config = dict(
    d_mlp=384,
    attn_scale=0.177,
    init_std_qkv=0.0499,
    init_std_o=0.00789,
    init_std_up=0.0499,
    init_std_down=0.00456,
    weight_decay=0.056,
    lr_head=0.00683,
    seq_len=256,
    steps=3608,
)
Each number is 128 + 32 x the weight over its row's rms, rounded and kept within 0 to 255. Layers, rows and columns count from 0. The size above them is the row's rms in percent of the matrix's.

# layer 9 MLP down, 96x384, rms 0.356, rows 51-95, columns 256-383
size [105 101  96  91  94  97  98  97 108  92 109  96  96  95  92  91 125 104 111 105  97 101 110 113  97 110 106  97  97  93  84  96  99  97  97  93 110 129 111 104  96  99 101  93  96]
[[202  99  85 129  91 172 109 154 165 205  97 139 161 179 137 153 142 154  95 174  74 184 113 122 160 129 121 117 119 137  68 144 134  86 118 154 170 195 154 154 138  68 100 136 160  96 159 157 107 165 134 104 122 111  68 144  45 166 161 113 135 140 151 133 149 132 162 112 131 177 155 135 126 128  73 131 181 132 150  63 156  92 131 144 120  87 136  29 143  85 168 119 101 167 194 152 114  96 131 162  94 177  89 152 188  99 110 116  87  80 133 127 131 140 132 151 138 101 116 130 137 121 122  39 120 136 115 165]
 [158 139 105 134  93 156 119  72 146 158 129 147 133 107 104 186 111 172 104 142 110 108 125  82  96 140 107 174 115 142 158 151 133 152 122  99 119 130 156 127 100 143 211 100 107  94 121  74  66 111 135  79 182 144 106 128 105 168 112 116 194 107 160 121 144  97 158 135 162 107  98 158 126 151 128 111 126  97 101 119  91  79 166 124  87 187 122 100 138 162 169 133  87 126 186 125 102 102 132 103  86 157 179  77 179 119 115  69 108  17 146  93 159 100 175 111 114 140 124 115 146 124 105 105 117  63 163 113]
 [ 95 150 135 128  87 100  66 114 127 103 122 150 112 136 161 131 120 157 114 141 129 158 123 128 136 160 215 104 174 116 147  99 103 111 114 126 168 166 123 119 225 132 140 101 148  65 104 210 144  89 138 140 128 167  51 132 103  62  64 123 188 147  91 124  54  68 154 117  77 149 120 109 127 105 152 172 108 115 123 199  83 169 134 147 117  85 144  85 137 132  82 114 131 145  75 107 116 114 130 130  95  61  60 187 128 114 138 117 161 116 124 136  74 163 102 126 116 126 111 124  72 108 121 116  88  78  83 139]
 [150 112 149 128  81 100 149 160 157 115 133 106 129  86 195 180 160 121 128  74 135  95 112 140 130 126 112 108 111 137 104 108 150 125 153 129  70 208 102 114 126 155  57 127  93 142 134  64 113 142 106  53 156 189 180 101 146 123 124 173 151 109 102 123 148 136 195 127  86 136 108 130 115 108 122 120  97 116  88 121 156 115  99 143 123 147 105  85 156 139 126  87 142  93 130 124 117  70 132  98 194  98 155 111 147 122 131 151  98 126 103 132 143 217  83 170 156 153 145 132 151 125 123 146 111 142 100 108]
 [ 97 131  97 121 131 133  78 154 162 118  97 194 163  69 132 175 118 184 126 106 129  88 141 117 104 136 174 128 156 110 133 137 197 148 168  80 120 151 146 200  54  99 187  90 114  95 131 138  60 102 131 121 109  86  97 169  91 161 216 120 110 136 150 122 177 153 115 126 182 139 152  89 123 178 166 161 120 129 138 138 178 154 132 104 135 201 111 127 140 192 129 139 116 106 134 153 140 122 114 129  95 101 100 145 108 183 143 168  89  59 140 104  82 143 151 116 148 132 117 158 142 143 124 159 132 136 119 131]
 [121 145  95 136 135 101  73 139 107 164 157 107 189  62 150 191 116 137 176  97  80 107 130 134 129 141  88  85 145 125 129 151 141  77 132 106 100 108 138 110  85 165  61  82 133 100  78 127 163 102 146  87 130  60  75 153 151 176 198 143 176 125  49 138 166 100 173 125 151  87 147  64 119 160 132 131 141 143 120  98 163 146 155 115 136 100 143 180  91 117 176 147 136  51 163 183 105 196 126  95 138 106 110 145  89 150 125 157 130 189 111 119 176 112 119 149 140 163 126 117 127 162 111 128 128 156 131 146]
 [154 148 120 126 176 135 116  69 148 160 140 160  90 122 139 127 126 120 138 132 176  87 119 131 145 126 120 119 126 164 206  96 147 130 106 108 142  96 139 148  63  91  77 132 152 146  74 134 115 158 117 134 108 134 163 120  81 114  87 114 112 166  77 146 120  70 144 136 174 184 112 118 124 121 134 145 120 143 134 106 110  83 173 130 162 182 164 161 152 182 117 105  59  47 185 121 140 137 125 134 120 139  84 120 151 168 161 146 129 222 120 116 119 180 108 105 110 159 117 113 170 163 123 165 136 160 134  68]
 [151 151  86 134 136 107 142 165 141  83 129 174 151 171 142 155 173 145 138  97 113 133 106 162 181  97 175 151 108 104 136  78 138 133 104 128 106 140 154 179 164 150 150 103 126  93 130  89 225 186 110 113 134 109  77  74 176 129 121 140 187 108 121 120 140 156  46 132 109 112 136 136 139 155 103 144 141 106 136 136 136  53 109 104 118 150 140 113 166  67 131 125  70 133 198  85 152 125 126 116 165  98 161 143 131 105  81 135 139 100 104 149 149 108 182 206 123 151 130 114 121 143 119  61 142 130 109 115]
 [145 112 138 136 251 128 117 133 141 140 138 137 164 136 135 120  92 139  90  94 129 112 139 127 108  60 106 127 103 176  75  90 121 111 101 155 165 177  73  89 128 161 115 156 122  98 119 133 129 130  86  65  73 140 180 104 183 133 128 156 176  77 127 120 156  90 114 124 120 163 157 153 125 132 115  96 144 139  94  93 117 128 118 129  68 196 122 148 152 149 114 186 125 154 151 139 122 114 129 117 123  86 161  94 128 104 138 171 127 156  85 201 167 155 165 160 103 141 126  98 181 116 124 177 155 126  82 124]
 [175  48 136 131 131 175 157  89  88 119 141 150 130 117 129 192  83 211  86 151 112  86 138 186 163 194  87 121  63  61 139  94 159 157  79 117 141 143 187 173  81 197 129  60  88 142 114 145 132 118 126 108 167  84 143  94 123 130 110 115 153 126 150 123 106 122 112 130 109  79 152 159 121 172  43  85 164 142 161  80 175 169 170 110 133 112  99 132 169 152 169  71 145  92 152 120 177 129 126 119 116 128 142 163 139 129 174  95 143  93 119 135 123 115  95 132 159 123 130 166 168  39 139 150 140 121 120  89]
 [133 119 122 104 169 106 175  57 121 142 145 176 180 138 102 124 111 126 108 166 112  85 124 126  67  70 228  84 138 171  74 114 110 132  76 140 128  97 141 129  97 115 131 139 150 152  96 201 140 121 115 123 134 119 134 185 117 124 119 173 135  67 109 114  83 166 152 132 198  50  92 142 122 105 173 130 143 129 151  73  83 131 116 164 102  37  93  96  76 119 148 159 154 141  80 115 116 129 124 139 126 176 218 114 113 134 127 186 117 122 116 133 148 124 156 154 151  98 132 167 150 146 117 114 124  70 149 120]
 [117 108  70 119 129 123 185 138 141  72 147 134 112 205 141  70 154  90 119 186 132  54 120 155  85 151 127 153 117 153 164 135 121 135 125 143 120 101 174 127 127 165 188 146 101 149 134  87 105  71 154  42 139  94  96 113 173 140 121 115 102 107 153 131 126 164  96 126  97 142 134 124 138 189 118  87 136 120 153 123 106 166 106  85 105 106  64 157  61 109 130 139 184  99 138 184 127 121 127 113 123 114 138 122 152 153 136  84  95  88  93  98 113  68 119 119 139 141 140 169 183 184 128 160 104 136 105 134]
 [ 98 131 109 119 189 128 139 221 131  75 115 146  95  91  56 150 154 101  84 102 126 225 127  64 117  83  84 119 129  63 150 158  80 117 108 113 156 147 171 208 134 113 156 136  96 133 197 134 161 123 153  77 106 175 145 140 119 103 183  82 177 127 134 118 169 155 101 128  86 133 142 164 153 164 135 128 220 117  75 122  23 115  76 121 129 121 125  71 181 158 126 137 130  98  44 141 179  83 126 110 102  96 104  56 131 103 193  81 120 120  93 104  64 154  95  99 143 109 130  77  78 149 123 140  96  64 162  77]
 [174 133 124 126  89 125 117  84  95 158 104 124 115 119 141 126 136 128 117 135 186 139 126 168 111 106 133 148 150 138 120 112 120 145 138 132  60 133  95 125  69  83  75 143 125 129 129 113 157 111 128 127 135 138  48 129 123 185 115 144 137 128  99 127 164 110 195 126  82 136 118 145 127 101 166 101 156 123 127 118 164 116 115 140 125  86 115 141 178 114 108 100 156 129 140 162 154 146 154 171 127  86  81 175 125  89 164 119 174 180 119 103 137 170  91 139  87 136 109 132 160 108 105 154 141 127 129 144]
 [136 111  96 135 129 131  89 127 113 136 147 125  66 138 140 103  61 126 104 100 156 138 160 128 138 108 133 141 183 130  62 128 164 122 134  60 124 105 118 158  92 118 100 104 149  64 146 132  99 134 123  76 151 115 213 128 163 190 216  77 209 130  90 122 182 142 114 128 144 154  80 167 165 176 131 123 102 140 101 152  84  95 144 133 102  58 142 114 174 162 152 119 110 182 125 104 105 110 133 141 146  73 108 100 117 119 119 107 117  81 119 144 105 212 149 137 148 147 112 129 155 111 118 115 154 150 110 201]
 [ 39  84  40 130 194 134 112 164 145  98 144 171 127 104 182 154 233 153 193 107 103 153 136 123 122 117 169 113 125  95 115 139 141 137 172 161 147 146 105 128 108 165  85 142 122 163 107 126 150 120 127 157 112 101  63 165  83 150 123  87 154 108 203 118  86 122 118 129 178  67 128 144 131 148 163  89  93 154 116  77  73  97 102 143 131 113 132 138 130 129 203 123 111  66 117 166 170 157 136 110 133  61 132  87 137 141  52 140 178 149 148 136  90 141  77 126 127  85 122 147  53 155 110  57 174  70 134 134]
 [120 139 158 117  99 111 146 107 150 119 150  95  96 193  86  63  95  40 119 182 126 189 117 128  95 138 142  81 145 139  85 133  94 150 125 106  80 128 138  67 130 143 152 183 140 163 129 127 171 103 102 141 113 151 103  82 100 109 112 181 155 125 145 125  90  54 124 123  87  78 198 162 129 141 172 126 100 132 172 148 118 151  85 150 148 156  69 150 122 126 100  53 156 131 100 139 129 134 130  96 126 138 133 149 154 139 145 106 103 117 132 155  96 132 167 142   1 128 134 111 145 112 140 104 173 137  92 183]
 [154  82 120 140 140 117 118 127 153 121 127 135 124 158  72 255  55 177  97 155 107 156 215 116 135 112 185 134  90 106 126  60 144  93 111  78 188 143  91 129  86 127  68 107  77  98 151  99  39 156 148 120  92 131 146 197 102 114  85  67 105 135 133 126  85 106  82 126 173 175 146  84 132 118 103 112 122 132 132  43 147  95 126  94 122  98 162 127 179 164 164 159 154 136 146 149 147 154 131  63 107  96 117 174 166 176 150 119 164 129  70 129 114 115  82 121 137  84 125 106  96  79 124 144 136  82 156  87]
 [139 102 147 143  74 126 129 182 131 162 103 189 109 134 166 167 147 189 195 114 102 131 160 125 151 140 124 149 163  85  96 138 152 159 149 155 141 165 135 200 130 132 112 161 127 146 151 136 132 114 180 109 184 113 164 167 101 117 120 143  88 192 168 137  80 160 139 127  95 147 155 163 140 150 110 124 173 113 122 121 117 113  51 116 151  81 141 129  98 144  79 102 144 111  81 123 177 149 131 126 131 169 175 150 109  65 172 127 156 158 147 149 183 115 145 103 136  38 135 173 139 120 125 183 192 139 138 132]
 [110  71 130 127 144 108 162 123 172 115 114 165 115 176 108  71 142 121 111 109 101 142 135 103  50 141 120 126 104 184  84 149 142 173 131 125 132 116 150  69 145  90  73 119 117 146 143  97 121  99 141 137 118 126 148 146 151 104 112 201 146 152 158 128 125 177 103 124  77  58  91 192 122 121 122 158 124 125 107 156 129 150  47 115 101 108 115  83 143 192  98 167 159  97  75 119 142 152 126 121 128  59 142 111 159 185 121 138 196 109 144 100 125 145 140 135 147  98 125 121 151 122 125 125 126 131  83 121]
 [145 130 122 126  92 129 178  75 115 132 124 128 124  45 135 118  99 104 110 165 113 107 134 111  70 133 150 118 121 143  86 102  88 128 125  94 103 183 108 108 138 122 121 147 143 134  79  92 137 174  99 130 143 123 135 117  96 150 110 123 112 114 212 117 171 129 151 125 148 128 167 113 120  87 102 106  92 131 191 188 128 133  93 153 121 155 116 133 173 115 139 142 170 111 104 129 154 157 127 123 125 138 159 108 143  70 106 102 161 139 141 152  94 193 195 161 104  52 107 112 122  84 107  18 120 138 146 114]
 [150 166 124 140 133 124 182 114 198 136 143 127 117 183 144 155 219 140 150 120 133 171 128 153 127 120  84 131 126 185 213 150 122  78 101 132 170  88  82 145 143  88 109 142 138 102 120  97 145 145 169 168 164  88 125 110 110  73 144 125 152 112 184 132  76 118 170 123 113 140 160 116 129 107 121 118  89 111 136 105 104 115 169  99 162  54 119 146 112 124 125 120 129  56 130 164 136 156 125 127 104 108  77 112  92 120 107 159 146  80 118 109 202 118 144 181 144 196 112  99 112  96 143 165 117  52 121 133]
 [161 116 160 145 110 133 124 101 105 113 139 185  84  56 106  65 117  80 156 131  91 102 155  43 113 122 117 100 113 103 136 213 175 147 158 121 103 132 102 134 115 114  87 152 189  97 164  56 172 154 150 144 132 155 116 134 136  99  50 118 132 130 130 121 145 179 158 128  95  43 125 125 129  70 122 190  86 133 109 110 104 124 114 136  94  54 114 120  97 134 110 134 128 122  95  98 119  44 135 146 141  50 124 118 161 133 180 108 102 124 130  65 177 154  96 149 151 143 126 140 193 123 130 128 115 113 194 150]
 [127 144  67 123 213 151 140 155 175  77 138 185 134  98 117 115 111 121 132 148 102  96 126 164  76 138 184 145 109 130  44 118 158 151  59 124 121 131 175 124 144 109  30 138 141 161 119 130  83 189  97 119 120 142  98  97 131 155 176 104 113 167 111 127 210 125  86 124 110 152 101 194 129 146 138  74 165 126 130 160 122 160 111  80 120 135  95 114 134 105 145 151 100 104 142 110 125 142 119 111 117 158 185 114 111  89 131 126 157 107 136  78 123 134 164 150 147 128 128  85  91  99 120 164 142  87 145  79]
 [105 145 150 137  89  76 149 144 180 105 152 113  96 131 145 120 135 139 108 139 188 127 105 172 157  52 141 112 108 154 143 166 120  94 107 147  75 105 138 182 111 154 139 149 126 118 161 128 101 156 135  69 113  74  21 121 143 102 169  92 188 126  81 130 136 130 136 128 150 181 152 173 132 111 147 107 116 125 146 140 163 127 114  88 127  97  99 120 114 118 154 107 221 146 142 161 118 168 129 141 115 137 138 122 145 120 136  96 157 171 106  79 132 160 254 131 104 199 108 130 148 123 129 129 117 137 141 108]
 [203 100 156 139 134 100 172  74 134 110 114 165 141 138 117 181 152 148 156 100 152 171 127 200 162 116 189 145 115 118 164 147 115  75 137 121  91  90 124 130 157 139 141 187 147 125 150 186 100 181 128  94 141 129  87 185  59 100 190  96 114 150  87 137 163 110  92 128 144 189 114 160 129 126 147 123 131 138  51 154 113 113 122 133 145  56 152 115  98 138 114 142  46 189 152 156 146 124 131 111 148 125 108 130 146  99 142 118 150 198  79 105 117 160  96 138 103 154 112 134 140 159 140 114  81 134 126 155]
 [104 150  90 111  29 142  98 101 159 111 159 126 171 100 175 149 142 128 146 166 146 194 101 104 216 147 115 105 125  97 181  90 148 128  98  94 107 179 137  56 169  91  53 121 130 104 157  97  97 122  47 115 125 108 121  93 142 107 141 121 103  89 155 138 120 122 101 130 194 174 103  73 126 191 132  69 165 130 161  77 169 131 135 134 137 126 105 160 128 104 136 126 119 158 136  94 118 158 121 138 124 166 201 150 118 190 154 147 133 208 134 147  93  98  91 156 100 144 130 123 131  67 143 172 138 144 128 133]
 [112 197 136 122 143 167 102 141 161 139 101 153 164 203 114 132 110 184 136 160  95  94 125  52 133 168 202  96 139  98 138  77  92 109 130 129 108 127 108 119  47 129 193  91 154 132  87 148 177 108 162 147 131  91  55 156 107 132 141 114  85 126 133 131 149 163 114 132 192 120  99 142 132 102  73  82 160 119 140 152 173 126 144 127 144  55 136 155 163 151 173 159 125  93 131 107 130  85 125 134 180 132 100 165 125 118 120 104  97 114 106 139 171 141 156  84 180 159 120 111 114 190 137 179 116 116 107  85]
 [ 79 100 132 120 192 105 128  74  77 195 131 164 146  42 119  95 133 107  92 109 101 203 142  90  88 130 151 131 115 130 146 109 112 139 133 120 142 125 136 167  35  71 123 122 117 145 115 131 129 121  77 107 164 114 169 182 126 117 106  94 102  81 136 124 104 150 110 127 137 146 112 130 133 161 153 105 102 131  93  39 164 136 133 106 142 117 146 123 143 100 155 139 109 116 157 112 114 101 122 103 170 146 133 186 100 135 132 146 124 189 100 139  97  81  99  71 141  92 122 163 105 176 114 213 156 103 122 120]
 [101 162 131 135 155 121 120 171 126 192 141 151 179 101  79 132 176 123 146 100 198  94  91 106 141  71 114 132 124 122 113 142  61 130  75  47 115 108 115 124 152  74 171 126 149 135  97 210 145 135 138 130 118 170 117 136 141 155 179 151  53 123 126 139 127 141 130 122 174 177  88 142 124  71 127 143  52 134  68  72 131 148 133 160  91  99 127 124  77 138 149 106 206  95  98  96 103 116 122 121 111 123 116 138 126 101 161 114 187 131 110 125 196 163 142  60 118 154 135 182 157  91 144 212 137 143 103 131]
 [163 137 120 123 145 118 154 158 109 139 138 193 115 128  81 114 109 127 152 177 186 129 145  80  72 145 243  84 108 141 166 128 177 109 130 178 130 169 110 161 163 174 212 133 112 142 100 154  83 139 131 125 172 149 155 142 133 150 155 125 145 136 123 131 148 140 154 132 127 145 127 104 133 137 219 124  86 108 128 133 117 146 111 111 119 202 144  96 151 111 106 116 122 158 127 114 146  98 118  76 141 136 125 131 134 105 141 141  80 184 140 128 145 112  64 120 109  56 133 115 119 105 114 148 101 117 166 145]
 [ 94 178  57 131 141 186 116 128 110  91 119 143 199 205  48  93 125 180  88 136 137  77 106 121 123 176 137 141 118  82 187  58 105 109 145 190 153 117 148 126 152 132 150 154  75 127 137 176 146 123  93 131 173  92 144 111  93 115 131  93 116 105 124 126 113 140 140 131 108 149 121  94 153 125 110 124 100 107 109 110 187 135 199 157 143 112 130  31  63 154 132 166 169  99 105 121 198 125 129  86 144 114 225 192  99 105 173 122  91 185 116 105 160  80 113 127 138 129 149 118 155 102 129 100 160 146 138 108]
 [150  78 158 113 100 148  99  95  59 149 149 115 126  96 101 125 154 136 130 155 121 108 123 149  93 149 161 135 128 212 112 172 131 160 198 104 150 151 133  79  98 124 157 138 143 132 126 194  95 151 123 161  75 131 160 119 106 126  92 134 191  95 109 119 119 186 145 130 168 146 125 150 131 128 101 163 183 125 110 102  71 175 106 116 146 112  90 114 140 119 107 167 105 151 209 115 113 154 123 166  91 157  91  36 147 151 147  82 158 145 147 129  39 106 134 111 127 127 124 119 137 175 138 141 140 119 122 179]
 [113 167 110 143  50 135 152 105 108 148 137 162 104 173  76 125  93 118 141 124  88 168 108 160 160 160 176 144 104  67 106 174 134 170  62 166 113 174 164 133 173 101 147 130 160 179 147 160 146 138 162 126 146 161 106 128  84 109 163 141  81 101 170 133 142 139 137 130 138 137 125 130 128  98 128 167 154  96 218 134 146  88 140 123 156 177  98 110 179 120 136 126 100 146 146 111 161  87 137 103 140  66 115 122 175 126 120 115 180 188  88 112 129 144 121 145 122  96 117 126 151  11 127 167 110 141 117 162]
 [106 134 148 121  74 141 115 153  94  63 115  92 139 147  94 146 159  93 190  94 134 121 123 151 181  74  24 129 184 110 166 115 164 124 156 136 124 169 133 149 147 159 165 127 144 136 115 171 110 142 156 148 138 124 192 111 102  84  98  89  48 173  96 127 127 145  74 130  80  96 108 132 134 118 150 130 132 119  86 120 177 162 142 127 123 166 139  96 163 169 134 149 149  85  62 132 142 142 121 174 152  82 114 105 117 136 138 141 109 136  88 160  75  58 158 136 108 137 136 188 105 114 131 103 192 168 110  94]
 [ 50 105 120 138 131  62  85 104  83 118 105  74 159 182 172 125 179 111 103 130 143  86 119 116 161  59  93 124 161 122 128 119  93 105 151 157 125 160 144 119 137 122 111 133 113 150 194 146  92 107 136  63  81 116 112 126 167 135 164  46  75 103 112 142 104 119  82 130  87 147  98 171 110 146 126 118 178 131 130 198  91 209  65  67  58 124 113 107 135  90 154 148 130  96  93 201 150 145 127  85 146  92 129 133  96 165 159 113 120 151 185 135 189  95  93 152 140 105 128 123 149 155 133 150 148 143 142 101]
 [ 83 188  73 135 149 141 142 115 174 178 128 159 217 174 136 133 164 157 130 164 106 184 122 138 155 135 177 166  70 178 131  65 159 132 140 173 137 109 142 160 160 185 164 147 186 174 145 207 128  56 133 163 192 136 136 171 159 115 151 124 150 154  80 128 106 145 178 130  61 130 146 128 135 175 113 150 160 130  97 142 147 106 102 165 141 155 146 102 161  96 160 102 110 234 165 116 119  54 120 141 152 169 125 122  98 111 150 111 114 181 139 154 159 131 147 110 119  61 122 122 128 138 134 149 130 152 129 145]
 [152  75 142 125  85 130  81 163  56 138 134 165 158 102 115  96  82 166 110 104 106 141 140 124 115 110 174 117 117  79 129 138 120  99  81 184 187 151 130 161 123 111 151 136  59  58 131 142 114 158 151 195 119  91 112  87 106 142 124  76  84 142 100 127 108 146 111 134 131  96  75 121 123 147 132  92 166 167 153 106 101 140 116 104 192 114 221 173 118  98 134 181 115 127 147 131 119  83 133 129 128 120 123 149 110  91  92 124 159  93  96 188 177 155 113 137 142  86 136 142  88 126 135 183  81  84  99 125]
 [ 49 131  94 132 117 152  89 161 143 115 119 152 102  77 118  89 123 106 189 143 128 146 144 123 128 156 178 139 138 107 149 126  95  89 126 130 169 118 127 127 126 128  51 178 134 150 103 137 125 139 124 102 145 140 119 141 162 113 183  74 109 135 178 131 105 147 137 133 233  97 151 124 129 118 106 111  90 135 108 201  91 159  85 160 150 134  98 113 173 121 158  98 139 138 108 112  87 181 152 129  77 183 144 121 122  91 136 130 153  97 179 111 134 164 174 110 148  88 130 139  96  86 143 124 133 126 130 129]
 [162 114  69 120  78 223 179 120 124 164  92 123  87 155 128  76 159 162 184 103 176  87 147 147 112 174  55 140  97 181 165 102 193 101 139  98 105 122  61  83 138 142  94 197 100  81 143  91 107  88  57 114 118 139 184  73  94 163 114 161 168 126 102 131 120 149 167 129 144 119  91 116 109 125 148  85  85 136 117  73 130  96 113 129 143 123 109  57  76 130 176 136 109 100  80 164 145 115 128 136 101 142 133 153 127 109 125 126 107 107 120 152 124 144 178 106 116 118 129  98 123 150 126 151 120 135 124 193]
 [142 125 180 135 129 125 173 121 138 160 139 116 147 169 183 130 160 165 178 128 187  68 182 129 100 108 130 129 146 148 118 121 102 138 147 130 136 135 128 143 165 123 160 163 119  89 181 139 144 138 132 146 110 137 131 106 143 102  96 180 133 145 120 131 221 115 211 123  85  82 164 140 123 111 158 150 124 118 175 170 110  68 158 140 129 187 161 101 146 151 129 148 175 195  87  76 103 144 141 155 184 133 132 146 116  75 126 134  66 167 105 109 109  73 187 113 155 150 127  84 160 142 131  92 178 135 146 140]
 [123 104  97 134 102 198 182  83 152  93 136 133 201 173 124 147 161 109 211 171 129  94 114 172 127 118 158 128  95 154 143 177  86  95 154 180 121 134 159  85  78 139 159 182 216 149 126 157 120 183  94 116 109  49 175 118 117 129 114 131 175 176 116 136 133 127 183 125 111 124 117 125 106 184 113 167 198 126 143 176 162 168 159 158 134 149 145 151 159 130 144 108  48 140  93 115 153  79 140 151 131 149 144 129 149 128 150  90 137 120 131 165 101 106 109 116 142 143 131 147 185 177 138 100 110 121 175  59]
 [ 83 149 126 135 125 125  47 133 153 184 116 131 137  95 121 123 145 116 123  81 120 105 144 137 130 129  42 130 121 138 189 191 137 102 115 113 150 124 143  99  78 111  82 180 161 165 159 143  91 144 126  96 120 169  54 152 157 183 193 144 160 115 136 132 147  90  72 131 131  80 123 162 129 151 137 151 132 126 142 130 133 123 110 141  93 170 152 143 153 175 160 142  88 176 133 129  87  97 121 130 116 180 125 139 113 150  93  68 179 143 117  86  91 116  35 185 150  57 126 145 175 157 132 134 162 107 158 131]
 [108 113 126 139 166 143 178 213 163 136 107 128 103  60 143 210 160 110 115 120 160  69 117 151 114 143 168 148 117 208 124 182 127 184 119 147 170 134 183 148 167 124 136 154 130 140 152 161 136 110 107 162 162 125 115 135 112 122 109  80 139 142  81 130 174 130 148 118 138 122 124 105 124  94 147 129 125 154 146 176 141 125 135 155 110 115 114 110 146  96 115 171 196 101 103 114 149 159 112 182 160 138 161  75 113 147 167  95 149 153  91 127 138 104 128 116 120 111 137  93 109 172 105 127 126 112 143 154]
 [185 155  94 110  63 152 147 171 123 163 110  58  95 196 148 118 133  89 143  97 133 147 124 134 105 161  16 149  65 151 135 167 122 102  71 102 102 152 135 127 142  95 116 157 119  72 179 129 165  75  89 113 128 204  93  96 126 135 133 149 103  80  79 130 150 164  73 132  94 134 143  84 131 125 110 118 118 122 130 122 106  92  75 134 149 150 158 173 124  90 142 127  85 107 117 146  99 100 115 154  67 161 120 156 119 165 145 143  88 170 142 125 164 134 143 187 139  89 145 124  84 115 116 139 150 137 144 133]]